config.yaml
n_layer: 22
d_model: 256
n_head: 4
n_kv_head: 4
head_dim: 64
d_mlp: 704
vocab_size: 1062
activation: "swiglu"
norm: "rmsnorm"
norm_place: "pre"
norm_eps: 1e-05
positions: "rope"
rope_base: 10000.0
rope_fraction: 1.0
qk_norm: false
attn_scale: 0.125
bias: "none"
tie_embeddings: false
parallel_block: false
init: "uniform"
init_std_qkv: 0.0312
init_std_o: 0.00471
init_std_up: 0.0312
init_std_down: 0.00284
init_mimetic: 0.5
optimizer: "soap_variant"
lr: 0.00492
beta1: 0.95
beta2: 0.95
weight_decay: 0.17
lr_head: 0.0137
grad_clip: 1.0
warmup_steps: 200
schedule: "wsd"
decay_fraction: 0.74
decay_shape: "sqrt"
final_lr_fraction: 0.0
batch_tokens: 262144
seq_len: 256
doc_mask: false
train_tokens: 1024000000
steps: 3907
dataset: "wikipedia_en"
Each number is 500 + 50 x the weight over its row's rms, rounded and kept within 0 to 999. Layers, rows and columns count from 0. Numbers have three digits each. The size before them is the row's rms in percent of the matrix's.

# layer 17 MLP down (transposed), 704x256, rms 0.115, rows 44-115, columns 192-255
103:526548546444444565532418498528561472494471469534555424555522595546475527424561503497535524457461551552505477467539508481491425473586491578583473530502499538436442507555442454591503475455438560
099:418485407464439513515562495435515499522492540483520577557500470461445559523459449515494444465471399468436557472498531587503468525592613612523532467529491508531526524489545512503553430556452416
101:518476422502493509547475516511503473477514526440540539485517419520556556502500493464501471442415484519508462408572499594490474552476571469541523562587475463547543644498473522549515523467495448
103:471505491453578470462482515478503462561450487501514575532488610457380506542563515477542507454480494517475532516489493596539483415563530412473467505493397483490481539409566536543561474477483491
100:511493557516470379587450418503420458512530463563466471460599519490547512447499485482507516476531429417555486574423480434578450511462549555466430510486448551461468530482612519541554440524378480
105:428475442521450529477510519436403452424545489452574565486436510511418442533455415476568448540562477504422619530505556504455519534504585547416460532518549570525466533471547536482558547538443504
105:520530581485499528438510567478458488482400426521490480456545555532496512488459569483538469502549526438530494509457572458533406567495505522540515525426482567432491369534446546483476518498463485
098:460560501493479563474512499468482447581487498431519381514508516557472578437463437541544456467483575476482510504566524444466460517526564591503460474546525466458567425398571509449512527445526545
100:463418464512570495526472491525498485529479613589470509475576470424486476629411464545470402455532507363465466523463571550556483454502475487502546593507590520478441500554467524466512417507546500
104:581432539434565483557534506403446478489456605458464458630523548468462446389469527478508531500534467522416498532486414462586497425527526548476488557503557556489502457448517551614510508447429448
103:394426499474519537478519483561448444459532487490541520448603496573533550468398465481507622508394407498480486370483491509528429415510486536438478594505504493428485476459461443467460543479536545
105:561476491432544462533488543464370458452459512419495609544539565546400409468510468546472487416606597441512489464490499491548562479445485544455589482536519546523581422408614473412533529528521534
098:506557483507520555490459521423480430487480600456613439565532499427547633538476540500404430558506590523417522522486475522451619472550471530527570493501566503450484482454289592559506492484509479
100:563425538421492518482559458406472505441409503514461530481399521513510528553402424424571505581544530473498483498453520453546535498478485503502545507526531509520475539453447474470559538595476470
102:536539529515497523506514412448485517586520473596435486428487431517474503582466403520509414535480448375508389553522585521474458492462495500503563556564476547531451384458545432524505446495595534
100:517459523460461551465586532551560458466495433447487462572402489456582513509456495426577512490504518379511515500507497432483519587497453500478565477533528619522414421476523493573495512514464578
095:510483441494483499560588536445557538476526369497450579460517480422537413485505472489478439504528424523455542573481521474440501580470433474491489444570546416528480534526470446499509504552465481
104:549460493432520493533532494559535515456489504497523512380439497598534521524505563503489465475501446442486496459502536520533480523565419491519471477473475498451545493467513556546494638531547428
101:530558479465473565491531463539438500480466472536506549505520522550508406510475529379502383472391538431500405477590535345498540577533481514489485450522537442467488485496553488564495448478540567
083:479556477496529541499458488540547476549489507428451424471555433480435519488454453582508460504452461427437497520514548550545512533475507599439488565503567440465636525559550461450507423567519514
098:531577486622508493439418501532570479547501498507413490485501552414503528483536492544494474492516447532527476500493453508493596446497561527422541443536534541478522433538533485565497407507442592
098:524555401617543473452430461499484491430398533455525485543421443541383505440459524498499473471511473531489452510502488485481530467494486536435476508587502392520529452471546494561438459528485557
101:471441487554371397550620474475490500483432526583581550447474430473484487529507569553493431474539450481496506502599436400567501508508513583506541533445525502509504517523430479464437512499621525
105:503620438512428523521442466494481388576458440493478530392442509513415561475535466503379510415506552547524567510535485395522619465510549486422463568489535497557433492482509503453598438605466469
098:501573494469455507534532482551451554547520486456527546476408563488479442503483422461563471403474548548501530460508521429504438524438522531613482616538465481488624477435494570432432475485505532
099:545482471585451477470558600530437578436471506528451468504499512558479504464534585492551494494508486568502509447567474457587465467492464450499452456486458410467461495511552424583568433478507446
104:526519390520502515555474515380586490535509459462552548496475486566461384503478526499414485503504533468558441502482431586574389563536592459490466576526535413532515417502523573480545477540487584
090:489490544488507515503588521517423508520455507436368541457580413493530418430526459486550498542496561539506685605543483508534490591581594469457410519565463451390514441582566483519484634594501523
101:461518492541539567417485499472512369505541498596515557503492485507546538541473501533586527550524548466599519537475557446414498543528443539489529518532522551551593522441431470489547658552482563
099:542561493541568522499537484451562451565531488558576526593418479499516462487520470476523469503469527518485532569498494494506454445571432493464542480572509408458403565404508496492519597522505470
099:484497525484445491444481552463522509498479501466520483524508477478489409495484555506542501527515432503412546478539540486478525557518437430358459396564514498477472447515433504430506430422491429
106:432537500474546566428541407504497462458435477408561558493490582508511508502502472443410466478549406495452462416533610517549429432535433476596484564504481504546474539527439466445539436535425516
101:521528494568468433547478528491484445544437551607507556496484556424462536539511525454480551538443504465488532443425547566540570517491441568452485566531384436565445510513462479561460650411574500
102:515535564418510433564475462488434476489501528629516477454512578507461470445488546553419431426480425446484501443468511607500527502484472525510510513530499408550479483441370447534611515487516517
097:504479475486591520537485548441574575595483551522480504523505474423482427467494517443559481504568475518498508544452489482518486502666480517486516524531445533483528477510483455535503603509551456
101:465592495571575522521489518450419414383491509436486537445495510433467507490510477550453454579503569497517390483517524387488518466541541442590457449459484438511511494545434551641520571451501517
101:501534367496556548449565558502474538572453516619503481509465526507506575477518531522499498480545568521515512461506538465490537444534541505616423469431533507401502465521478492559493410524520396
099:496487493544482387492567461487556558436487486471483467388587512515527518497523414518572516440479578443521541513444559441497525511554549529544542488429352496506565519527493588483457555579491541
101:536483521435497390535485541485478511508423574534517495489542531471517466505568559464534571401470493495464474501492477563511520504568453473442461511495491408527471450443525561544465478457553486
103:437519438428552495490476503502501404546424502447461545524489473443541500455614638495412490509453380427471500539486555458573480451496514486388507459540402478492447558524490486438542453542605412
098:523483392473609524386448447465570520486384491536486578503495557452569444520439539477496436560537521474568492493545476525411534419519512445537520546410546541516456504504381507549479610466421434
098:531438479515487512451474494573527418588519454572505549510484560524527511513450497450437467426491568488431524486517632474516468534511521522455469381416506489402477457486493489522545542460493500
094:389424528517520483526519455463536394485469451523441477424492509590519463527517579568500531473459609503484491446497575502548597483485584536483531453455499495536504464548577494438525484524570650
100:483539500514585540459444512511527351454538429519437511572487486498449463491442487496413497539457461456461591493547540518491526530502497508482534612488524436487409521524531410459493503519559489
098:480518552464460560479464466507558491573554445458412551461507498495467470414457533577445427496564544454542571498586502410496483481506521481519474469517562458495500547569413444510582473511453543
104:463567525472506563437470415431452487548555446519408469500555480565559462392473466467535507495500500573530447539495483464451508598507448516536509509533592571469535458518589393481489514449547479
099:576471518491463435485439399497498467470567447479606500540527597490500512511550440523483518466455536480496532481531499519531557521585396411464467566433513422482499448520635454452591494602542497
102:479558466512554450640547534524522498508466434525537578467431593470564500562436461420528517418430511504483478565468533640487579605467488471503472566528530544504532486529465399485563506488541446
098:497480396504516473569487575516459580469520514454489471347526567453465498508506521447538493501489555486453489479491538585570482525601517482609500489529483510469562512491437424457448546480393488
106:430549466450511540485553492465438505505569447495511474496393484440404431447457437500482467496471566413563523503432509546556557447432517515444549499543434510480520528433501454458545494495495451
096:589530516440549497526521484492453520462566538470461466535491608536557565526479546510416532484547462429483458509502505499528490454524412499475471597525430520503506586513373575535551568425424467
102:596418421403479502457592567504495515560453498645501591536575489510542445627541561573559450551521457520497424402488497571524513456431446437467464440532454436572520479572462505483471542432547488
097:440606464553514473502535490422462511462550575414531539605545477570473488498466480541457521476548659525665424516510528533524469544464533542499498439571504427512473507511429496578450437432556517
103:477474524444606500484450566562476561489482428540538393460485462600468550471513532483517459427526508534547484536503426492491488572494587475420501509560492503551467507447568619557535439547480527
103:515522493580460388485462516420457530435478454486505468464417515524430449463396496515570550530570503464545484563569551486466504460577490531528514636575506561444508478477524451514573610476513561
103:527571517532527510495477501521504446480402420436506486507588470498463441458404565460575435526402485493538534546488629543535496475490486419474488407439526501442487363519462564488544515509480524
102:550467462545536555487472493459575447472464461506526529445442614525515552496504548502588428507491420464463516492495474460537490486482504475481421489499444517488488513450512550428477476556556489
098:477543459526487465493480521488492453492535521471465549333448491535520451511445517554405480511470579555460574503483508570396448410469499538439573463507497522556586538440471567564536512547501492
104:486533425526553392480460470492487545475507511540514547476441464498424526523514549592582437509464506370519453556515521507385563359593496432460575449450446522503507515567474502586479582499476469
094:433595654427493528493422431514434503537489595561523516476504507525450582547512499567523426597457493489495518547526420464452581535462499611468528486542465601406443480413468425496518531536535536
103:437543463519425504522589490459487474389499428429521479440587458493509654554456492512572471441423453546497459390492464452448496462491528422475552509485536448528448479500498473550450484549559455
103:584506526504494469520463483550527530511522627491502571538428495475512507512413449579546491542454582519524485473547586590521549434566465488600497522535455557495537614517468562588567469464498413
088:473547563501522509416552463495525496549536489490571481450573493478474519607555509496457522587510524566527481577463546624425447475499462504518551481369640503506530561449277465519524509453546492
104:423507504521530428509534567491429503503507458521499457447485404441469515552521482435519439602573618508513489469521567433549476497487454485490542453464531456465485498497374485524545545535450452
108:520491476484574538558521449544511451480570544561462547563451543521529465407567522509458487437524530407532512567501608390586501468432447410491538561450517522481524409530482458539493511440436452
097:463540542528448511459445506511454508434526558471517495537677548434520466497519525456435440563517597494541549483516420507574518512525411394489436501499522501572507511517628488521479460463480438
104:547539441498556526539500517446482529408476517537456495389548520466413452560537445517619561502524566504435573510504563405556431530510492541484501488453479536561398518483595470474495453501548508
094:431592500567533486468455451484456575533465522498547432614530368511537429607534440507559439421481523527490535556445465554525522543550457532448490607496471495536489514514426524420500513571470521
102:505459553461526494514499553457578436570579556517523460577461538493547431525520539538489509529554471517483483493521499477520538499413487390461550579508503554516474468622608551573561561434446430
097:448530540594570555580477479572572592505485443563588482379514500560488455496516565483451503546644503475526418471533515472512396514475558503405499627541515480545457511491481460437453554451577527
095:516489501412450525514536606461570423521421454466535550488535512465506525532493463482479543531470482579587643514484542541488390513490548496462422486506520560436483484507691438524537493331504528
104:449462431520514582494515570505520494435458402552577524477521484451553469504505622552438454526511491493450434535463452475612508528501568625489484470527532473527495563480510447418522535432534505
# layer 17 MLP gate, 704x256, rms 0.112, rows 45-115, columns 192-255
101:420458433434501486507486621560564464557550563589451579502531449515482494529476473498491486512519457512583499511573450471439475556461520490540519426432525499471473557583440507531508416501534487
101:489426418453539507548509485518538517445470485483502549536558551486537554526476449436508489512501460544449523562511512532444529487493579591541488506550479481603422503503593537474550530519483558
099:501505508450548602534490566515465646559476523427442514475438566388418476457455515478523530503421540489492524485482509509489506569450456526467498529444526472491495515506443467480514464558521545
101:536551462493450479505503559430469534541498514476424562529475554499584501442457599462467428553550458454502473663436520391526415505626509449522530573397457545528600545474587389437416545596519529
102:450393469465533485447407487512623467473631487589424524493506455457574490476495532495435519496463528576523468526464411513539511532512391520440548514510586471581572517553529538515561481493552461
102:495435533570447441503517471497524513430464468524427428498564467592481624539570535457465492500526412530497447517418514450513432418542473494549516495578397498464492451452554477413437456501478527
107:534562446450572525500527464542511454457502548505508455527509430542555449462537523524484477495532576608465531524548569557397494533482439534482526555416532547465616498533560508554485555515483483
102:445477569527476495468520550584523501518533467528453538459530558433386437487441460531534461559511475487478459407390541507535549549480434516493495546456522487502457438523515469483524477489522493
099:426463526488489589541578566399516554491519506482463444513527432630503542494560526480452534513520525509554525517497491469491494532494464510510475507477516465523422468422605506590499445495573515
103:502369490476477481504467611433371491413492509532566401585493552485458582460506473489490615522419470536450538451554510524495454471562576520453508458507485467428499598494489555550453584428495603
107:526470496471528467533598473544557539495501516454515472449508492598568433535475560464495506408423472503437501395394465486468523462469458530662526540506547530469443531481515559486540586473474565
093:430483479476365505391480432470518458572491574406581467492453461455470503542496495546523379537541522438522410542495484546437589456483425572395566474492481527613524512488431550589531452535451475
100:509434541481504394497499380441414485450573524548472476404427519513558536486520456424468621539526440579472541497474481475529535537547451479638505535566542473500419474501538497515428453558499612
100:583458522482593558537544518406537557563490422513511535464476519557477454533616536595517479498524341470507507488498518489536440554506477625479487459525484442555553457519537512541393472434447534
099:418493439515479635534481516494553500536591433520473590476590482574524483431560535463410618561531564457517417443395472563504506469509482617527533520554438468434540493507505546473581415463570567
098:550540527472409550556497528423446420548549478542557508608657505440465461501466496532502563541537459511548565511506478536460483429502511562502498512482460474494545491519498421490548449541543529
101:490479492442555558473394367582448523491538537546550517613451527428563485528489489467609572496469418578426439489521531551478548562472430467589485510525417527551600485408429487518484397537579485
102:482465446523594504421536505562498604506499468476428486435457592478420528583489493486518537497537523523479509446417553534530536490554483391485442543503489392489535509522449442465495484448452509
092:463457463363507495550511456553506590495397490631537516452525476417590401490423453525500490466534520517635513488569553477552435522490492505534556521516526544429499546526544377501548536469563488
107:507474506446470444501446378502455492596376483386560539433556440512478513474528474551500490424585521573514467446541448494536521595510404492455418574495519640511504532569459548447500489563512493
096:483498427445467535480504447488464543439506490555488366519478473503485464562489484432490513580473597536469446361423538433421476522615493479564495527520575548535611564466468535540471394478569314
107:467418441444502570448339536511576570447443479529379529513514511622512547481521515462438487555492523507507480529380520496557477519481531521583421594512438452505481466491538471521546516537553446
099:457502545507535441516465405438574479495463477496539550494518502399445532417461583526506464540521457553437498545502509533457440423541517437559500509526509537529508472463470503458522395488630517
101:572520597481396414476474444567456532381517424499436577517581420459466518549451449476549546490463491581480472465492513476507460444583532467558575497502511501499484534488503519524485485485458496
097:492602514472474370516509432457441503510496571521448494519567479443444519513480569462464444452461621551472530499419598479529430453548450462484617491470493561521492402453515487442448599542423450
108:507508458492423524498497492467522540448545598404556478464448485538526529508560498477527513444508483558465581492540505505404496604493520507580487506518517375476474509546582445525504478511472499
103:472456543408472510542512620543455555542500555500398551530579455483438483549439498523425452493521501516520499495588512448479490550503595573517495467496515515468403591534511428560572523612410586
101:458439464349489467488463528508453558556487466477551481510515512518494579410531457481456608542514521496503574482480570532478556536519504471523431492517473551418444518508522597465501593483492515
096:462525551448389524526456399391577492459497557428411458471528497471484482530523506518503458587583407440504590466468542506525451480478561558497436526474568426535575539516473452520444497504453393
101:512405530474409536409521534547465479501427503526564544525536457517419468536517498580519494477410501557415493554465489488484551542529488415525437460501479453494503581517457456516442545488364498
108:551582635548527510526365550516505576514521485476516566496475565484497509473546486462535483534467507445482468570488489482491453466471518576503462473471546574454495592523485495504396406413573480
100:550563555477480529511570558620489551518504486459501489366505505516468577486539487587592529456461419492474594478570486433515464485541439533502486447454467432500485462448378435410433484509516536
095:461500430506501487486451502549606445578465412408540482439530430509499487455495454475478579509491506432548497495619435558631580505440416463639535581536447544506522560545493518452403639494481565
097:566479640513453458456521494457482500555564425465469513425501500488471486452522508598485589462510544456425460416533554551485484553478458511472548561425475417481506483444490492563511489528492597
101:559504437539467482499486462509533470572620482585550476450524424422444432543586579403529565474557409459466510539454553518563402456474477604443423576502513515478513533466527455461519558469447455
096:515417499482447471501432431499521487593575452558425499554381442494484485498545517457492510437565464492535544489593604451548434503480454529432553533557512588517536543582439460489499501480470502
107:553414405492516565476555531456461487602425466442512470479542551544515501456334452517565470467463497471568552507457476447511533568468528467453419505576571609490472484568498476485547480466460493
103:475493501492499504507381412513521619556539497497540436436519451440591486542532515481495539549504524519522469495469505417487604476523423476475456492550507494476515538517440495531524570492525472
099:564533545439493476566459513503543429424505523485514474484590507518456551543475501474462475547488487460469530476505519476673448448531507594446560500396511515525481444478478518502425486457526512
096:483532495600525537452520374482404529563551380495556420530546539461492535481474407507537483533523563461441519490541486464497512425548562529472428470509499560550518459450396504523542452501536540
112:499527583468447606549471469526508537562560447564451582496571459452459433473596513487514492510529471435546579533452552592480508491497530509576530492408490597550498533537454450560554477495482552
098:485466480528492496546506458396642476596481481498466438402482481573443488421488440541493518597471488538482417552455526505495513508454475538562472378461500431539504598530529504480450535478473473
098:583375449540433493626547498533451566526446474535567381448551581435479467499482495588481486522558635510500578433446509551528455476456423560565482405548504450533563587540467541478482454485418490
098:464452544479428537443498494478583544552613467502535464509449561511422577436462511530480486539481532446534466477463492487458514518524552403469568492547429411500546441521502468529528463462499421
094:568534467339472514499515505451539391485480469595426495454445486459564539551542551530554488467482570394467437523430497470520451555500509507544480473510469473429491428573451445456433509474524500
097:559424560521547392548557483506480536416517529463494535482559475586506452487546445472628511522529488473498444520470543470535442465531484504502439482497481533552508425421550419631504462531439504
099:487518502481445525489511433600370501491531450497473444549538478508572482500418557550462500456556490416551466456435460430456397403382462646408536523648524461544450456512483473474468476466574455
096:524372436527535525511518558526574546511525577507460578520457523446483492494431518501405634512557434502388467520505460485587535596464452475467596432496522559530511562503492516397514474463498530
102:536477448434487567448531454506475652508563443511514467580511539437499457537473467550471516460440533454543542409434470548530553496509545599440495468515506536491577620521517467521554581513445451
100:428459558513461490492512546540432489451534504486411501407539493435617484568526470441414473494595496619498452523527490585616524546576481511556517473487492588486517570513507483518491380512544558
103:512483526460459500466539488520565536582572549495510530521435498490548449504503581498535498402568546530590468577454489534505503522523387526485606451567527554474527539440477550479561444459565517
101:513476601552511483571511592532481469569448519516398537448542495458535511504530502443471444565540377514341456561403563530507456423467499445505535441563458498532540536474464542518539550501427580
099:408516550487450427492498481476478610541595497514427519537466569480460592437511540550530555408506516473491417461484473454474441412477480564511433571509495486552442476529592504421538516454526523
102:530473449568478512479459509464491523549509546544556482522512506470472483477509546528393458399511383517546441514522427481469501494582534578550507457454457520487515541469614517479528558435488474
097:502500535486422490409524467535551488522533557533538514452493432538502454516494435478462543510531438470480455462589488524577447469543550579456494488532582411516523516554572424513508531494503550
098:563573530522427502502500454568370559522556527590550548573544593548528516512519387502516535433553410456499434529504535507534532458483454537500498525403563520536516524490530494449465505514486542
104:541569418496555440503534541476500476440480495535514473455423471556471551486531515491457481482380553395492522506480482472609370488540460572483443416478513413574503439571552410472475491360500529
105:492492472474432489480582437551470396625473478524472443541471540528456537540477427516445453462474489551487642557522403465501435377484491556515537422568427524541558438486512498555463527517511567
101:572514469568563489493610525516515488385589500578506489462536510504522497497541558492458509558514494552420433401503600502521473486481419488575448445476488500557467553551409468467468409473523443
098:461504492451462489554517584486479496479406516601489461476471444488545550384509434540400537528547573542537421572482495506412450479493507458539420482505524417547562524554443533586553434451498517
095:544470597530524419491531542557528469450398482526527531471510488513497518519644530457461535373576388380502525545389522514477551513459572485449516498500630437491458481506542494481495560503545498
098:484476575492449488485516510543492528410602513619495511520528591550488492484483512542485406626528520533441453616522524485479456493500518544489601503494548559553501598541443521515584393513493512
099:545487492527511439581528583528457497549428511530494445508531525512607596529467487508501537484462570444427506397504548367442424465533449481516504468435423494474424557507441472592517528511506414
100:520537521451513472540460426542453522458525521335609509443546485436542554531511529570542449339536488467505446487395495505587565528516367443556566471514511496549458471506507425578412512535598447
099:461478448499480492599548569435512512532449474557476478433548469521526468479507458491404565523509489529588468569498479502479403568460481504522481449436487509456605522448483471609494501484480543
108:550513503479398495518435487508434493505459477444480456533530508457530447451559489550478560465392529541521489458578510518470489460492508501453557483532540532493534535448532528456469527519483455
104:471533515524433440490557545563436487528456464517523566477538601400473514483570514543553500510469508500528520479430504471528455519503471485505527497480535471433474489517586502440534522443544542
103:469460499562491532487538571549595535499491586502480474404537429637466543419458514486415545548479576598592398567492542471396516543402570518462543571514488456536438565518594508472528504514397474
101:484474421490465486453488461540469556498525475581559494539496529398536472542492372413553455437515492442449552554532541533482574383531506507553528458576558522478481593432512456590596519554468509
093:515517448549536530437480642524567493534433483581451497496506493472538590400533531453479598572523579513517485595608497494466452449503536544488489597455447544488514427457488433517418486536509502
102:446482426512538414534429496501421484471502596482561486493487399461486428505539446486453512538469474501567439480526590490508493516480558547531329514479534442485518372392434467575403476459472568
# layer 17 MLP up, 704x256, rms 0.119, rows 45-115, columns 192-255
103:570533582526474500408492497578455647482504497415529483448371566556517508539488527461493542502542491558455522518524441544486492607489492536487396487460521586501522553507460502533508587425489541
102:604476470422506522418565484526549478546483508431423508521551473499457487495573498548403453498506502474510562456496581532521434438553460499423561483519435482472526445477536500532548577538522462
098:571450453563443476504558532570516472471473597443466464464502510501588469494479495539501438455363587519396595466425496539621412531474597490467529549455524405489565609490540450433470567468513496
104:496542593510482545465548417623534541529483515486559563417529544493536489563569475557484418459535567470484575382533547524426450454494568486473497564456478498544552389418520495490469571508494501
102:542504448504477449467479493461499466459435471474542561532443445520445552509497411434547499383559521467480551563551569556388446443442483539507544463455475507458531700477450445526503458509502428
105:527522470495548512575558510421503519476509493580426443448464479462546527497479574490483478395471530481403521455430526399482584454469577492448400599571546477522463455553519537405498520483521516
102:473475572489490476482517508549439503529497531506427485432527598485523540588520461486398562485579494501513537444473489514467604452524499504536510457517614521533511484461479614443558504538548506
093:458556510552408545512437474419482523520448455567556555485508500506490474546519503463497512507422488446477486518465447489457515507478559567468601471516539459526457486472529501498451406505526389
096:528526494550426423519419497491515499522558448512446511426386571462459604481493488552570466444506467501434547597461406543464430505475489484456432474522537502485539555545480474612567449425576482
099:494453456531541455563424499435490552505441585427563535501503505426412483518503508502539529502489556450520528498493426476597501583546540577442436470392492408548448567466509513540482596532542510
110:464497406513499573526551513484492463587666542479462498428498456495488498554446487524503436622443488530463553463640583534483534494484473494497500420443577510488446508450562488470544403529523494
099:451482527496512493509560570536490442500570503411458456501453509503494502424482425497543541488467435472468427401427423493481454503472488554523550471446545511552508509440507428511432452558514500
098:533538403508510569603501433376501401466416499519426522565532516437512457458545473576480533446472563493439503493572455527538531507479618519550516479543543587568461511524513388503526525502535506
098:444513540506514573450463508505509514462546502547511522515509450482498492497526454587490513564502497551440539569449415468533483491381468519500516474433535500507433514479457481350547625434529561
098:540506518525500591493479513550545481507492449448452504525499540483531577501495514549538503565490369477510502530540481610404506586530505533629542532512454513517566555534542492520554520466510427
099:442532517455404534479512478476536519473559477491664434581504547448507503473523594584520515447439490557535530436493506450461558511503436451532516514527543386479457547497532459581492567466542533
099:558446508529494564556446489540517491500449519504528510592482474502598455403479471551559494483465498482469449559578590496467499556486478516486594488542563493549485580626568459537516439394471484
096:478461539436597477544522562538556505519525466403496431603449526589495488402511478504544486560407474468513485583406519464423474498618528456505502464531491480542498373547484477491503546537473568
096:452464534474408540460548521487469404490491472458531566501539441535474570448564472329508449490504419469481487437411507504478522494498523465428484529478487556495429399489541523479475533544516585
097:588536617457500555511413437526459520490544464554490631502631526554558496440510503518509533623541455526493473569501434392638462531561498512527368569498585525474480525470514522511499521516523536
090:461502498564622503506462415529580545492489511516511469546557465466497596527474517549470496541454517505449536500474450533487446412522419383459462463494511507541501418552523583547530483415568466
100:432524489518516544465482484513587508573571437533454479552446425525472496437541535497516442477536578477511424512554456492467509438479563443562494560546548521593472430497536548580479559447500528
101:512474414483482520527518533538560486451460454492474455479517560480519408580493484519457445490429548468537486410443488510560550481417532513487405613497580504518479580485447466509544555419466476
099:487420510524503415546559453498415458537463470601543541436446557535531483400474389452513479559596447465561542410457531454482557402558489486429533556524440422475562456535628494576509615516530525
100:511416509431453467458451536451510486479474591455472546526392517522482514533568499427533526400551545613481471501462447503520502546484469500575537471521448492505564541495574555455506523494491553
105:442411514476430484521512399514550457495525500535471434458535527507524552436486477582539488601558567460573379343419498537521465445418526501504515512531472533470576553510493534476444473422553526
098:441455513427525594591492466524509549585437612508558509538671474514488468533449500493432530489507444518417506521473566486513431460501570553513480474501582538544473448479501481509429438489469556
102:575524465492651486492507556521461453525558414471633451489530474555667514449495494536527483496499476477498461467561521426493411445397504672542545482515565479564514514573501545494538525494517503
100:476490500502481508539523519465558444520530385545383477498492524433430552477484408542489558478457502441372449553479537490495414540439424549444502496449502498530488443502476560478525514528586468
102:525454457560565523473488489429495414445367436505516429471466554486539469480447395478508589464485490411521540575437545544431502451533393567516534525449392466473501578455519530486498496473529509
105:507566517571458516445557536500468487471511473487568516458535507458474602470524624575468522450517546620469331508521531485533445531459549502508457397480516452500505429457523540454465457521494465
098:481550524521622500546473560499520533458538395462503477491500545527489454457519489570462520548583541544486508616575505567472444499548418493565477457529472557578435463543472483507577542551520537
095:482585375564390624455513604534599501565492490521577457604558479432531508426455461539457534526434519503503648526511487459529487538523458551567545546560518462532519583397385474513453502561585461
097:436466544596577450460552525502519539470436509413511429473472513616495541578534528466549558517527515422473435403463476417552368445424585472449458528501490476499507561424484477461441442562513541
102:608453489518546487449514543491496477546554496496472568501461468367560484473596526454391401533492412516425496520506462459498486458521514514459574426488562432561373525451447500498580600415523511
096:553484459627567491560466376492496633599511548550501532410465511471467491521520549567449413537595517522561539491469420579489435485392549485473487417546530469524537563454480462473420473436468510
103:482506635503569540588429437552466515478473476448524569484509500540457533507544497502545487545541533581432570549437459403554552513526495407499552514491587552557513515462536472495558450656495488
106:479490498587603424467522552459531585485514430486479507496483422533482558564446495493500531478496382458513468473481461520471498495463444420478477544496513511390465459533451457481486492413481458
104:490378552557550532589425511470549514532595454539512524450491380503455452517413446482502460565585497490480606510526440467534494607562475449511430487484517551457458496533405397581539484551516472
094:493537385557365400594498431508442507479595446543422577395553513444520468512482427526577509486441461476508597459549521456483428516524461533450486539594472535436563452508512448432512485534490534
102:468535470489486525515443512506545453534434422531420542531487506629451445486479577498467525508513471505530499522522506477509514560497455615521484502466486513505595510556576483433453478531520446
095:479426486443445519495508497617461504559469499454464563524453473474501578419396373449527504472413483547485567516531471459454546397503393468453397543489509540399467495491539444463513477468541470
096:537472598517495502368424462456534518473551530457513475574468515541580492494474443464556473534536448507454552406464536460460428476500522598424517543488409488585500522460478500474509461453466511
095:579540469469543520593509457438485506498438485564527485461463525508518444526645517377507585491452553520607459477486483607464514508473399525478460490538424485495443513528521598459561416464582527
101:423505405428443425563580418553564518457459599491421498434493472479470510486528611519465496583439544500469414507445514522506475474434465496527494559519469433425434483523502483481515550558490550
098:509483452534539536533467560402449550450564466496499515483512487429503420493530517439536554492458504463531453469519517502529502568504509467473516486559517547523616618400593464460493536510538618
106:516484501518535493455449467498463463493483555457445517463479417466479571555446553491536501512477501394508470466474455569552571439559533573521525528702461548440502430506455491471590411482522473
097:461505573456597550552522542400438554502502460466494523447466510489501533432495435398517472524514512535482483555454508514459492545455482531519494513457367476579375447565418444490528524423483514
105:576482521594526405556473506506482520472466485541538418483627600539521443512586496502551599463497515567503508484560515504484456527490432510531530474460523504513501465515564591503497624449523542
097:433548426554480488471479484437427480479543551503463534567495477570431529513411524503504467548529382473447526568503573532455605489600564493410591479398490547510586562464435462586443452517511505
105:498588571502546513491429502504484540575488440477482506542506568410468435514505607482491478379573519596511534535584504492530497478519484555478586524504495651547425550410505511559548418509491512
097:457509537514523502509516520513568502522451525665501474434423554556493379479521577463496494555464492437480558488554504468529525457499508461450510533530480530491508554559394364446607485561565538
108:477483532476433514470535541502508504483519554525536464539449481559462480503526497401462492476562457591538480461489406522473564448568445509495504508487546501509536477392534552459551525438522557
103:485479606387558551460475436505511587561468550500404513488424564522500546474453561562569515510529567505502519482473498440533458546430545447456525460540467471526496515507475478492506579596541450
106:467467488540542552559474578548514486582469526595492551506439461456625512417366505504472519594557476422569455622531523611390469476585449535408504550531547555505450446502483446495506403513474441
103:498454473491494530456504570528493490443406503448508461488453482553419434492413574460528517511359520572501463482511513485519456540569545424529466545458618500496450527587490460513557539470447468
100:466501486564592519566504534528514530479503618485546492529526396491447453426601483578468501471493489464455476449555552531431530461483502475469511465433359544534514563563478609454515485506589519
104:559467472517480670492479493522477445534567431550506594492452525462504554516490472560414490505522517453583531486471479507433552548513464576357452473581523516482437429510538457476421610452506504
097:549472464539516426563458569462454358532474388487574578560530495550502563500498492475499563553438537545536484463462517543476484415432529474486456496456497514464492487500564459539522421462469561
099:472473432600538478463560527478408462535545546447597458426552423483601487497576483533468545476499444536523518499639527394509465504448645521521596578457501496495565523481536511457484540457427388
105:601562495490557525499547560472513412463498529540508550464417465472493464453538459504528515454520498521444566504511470620404508580378529519484512524497565440521479499496547537482423448516527540
094:447404489508362414474445496530511512534489500478557589540456543580543467516517439572518398601496441490540429604516629489490448539514545502535485499513485440505545529601467422569569509616454418
095:389461537519471503602457507533494458483519606513564444505469584495494551518551477490570493481458461510491572396638393508527514483476517618486496441493551455435483585434534622481510628449466522
108:471449549571419573505421474535509533417444454508498420453532448525455455578479601498382497489482440517480442547541424547474515549404563566543477562536567558514467585486514526493474454459514491
100:502483467398507451569553518490442458508544502441535478469435587478468433447507545511522485468479515506482430508544603449579474540553486453515489611504504515499442519435514494413573518460518398
106:520512512434507533516534544504549563497488412489582462431563477501562514579465415516542559511476411475587532389546473523435471525533550551560503438518520555481490514494457518491409393494556471
103:573488509458489443564485514484476474540483507514416491455472545512455450502516429453536460570486506578520560566489586525473543512530506420550534473444536414450515483533430554525521494627516471
104:490572489469484313397521472545452591450466564471467391472475498512577503521422382459561516493501442519403428490473435555565543463512531519492448440579519470403495433459476476497534432502467497
092:559458484491465470425543430540473545489562459536487503473529519489529536562553427508501502418446459581488460547473498470487612553531517454596504485543465467463418531377487586468477468435324505
098:516569551559577459487468335570492491532496456448498472483459436409508373471510453556483570519444569477462521435477477427543518521568463494574497537457457501539457550488437411470489452601597496
099:500538488554414485449567434508628505362464388512422561570463484588456484487560528540457427513483410500496436534507488478494553461457515578398423487540489509434463544429556493556526538493531494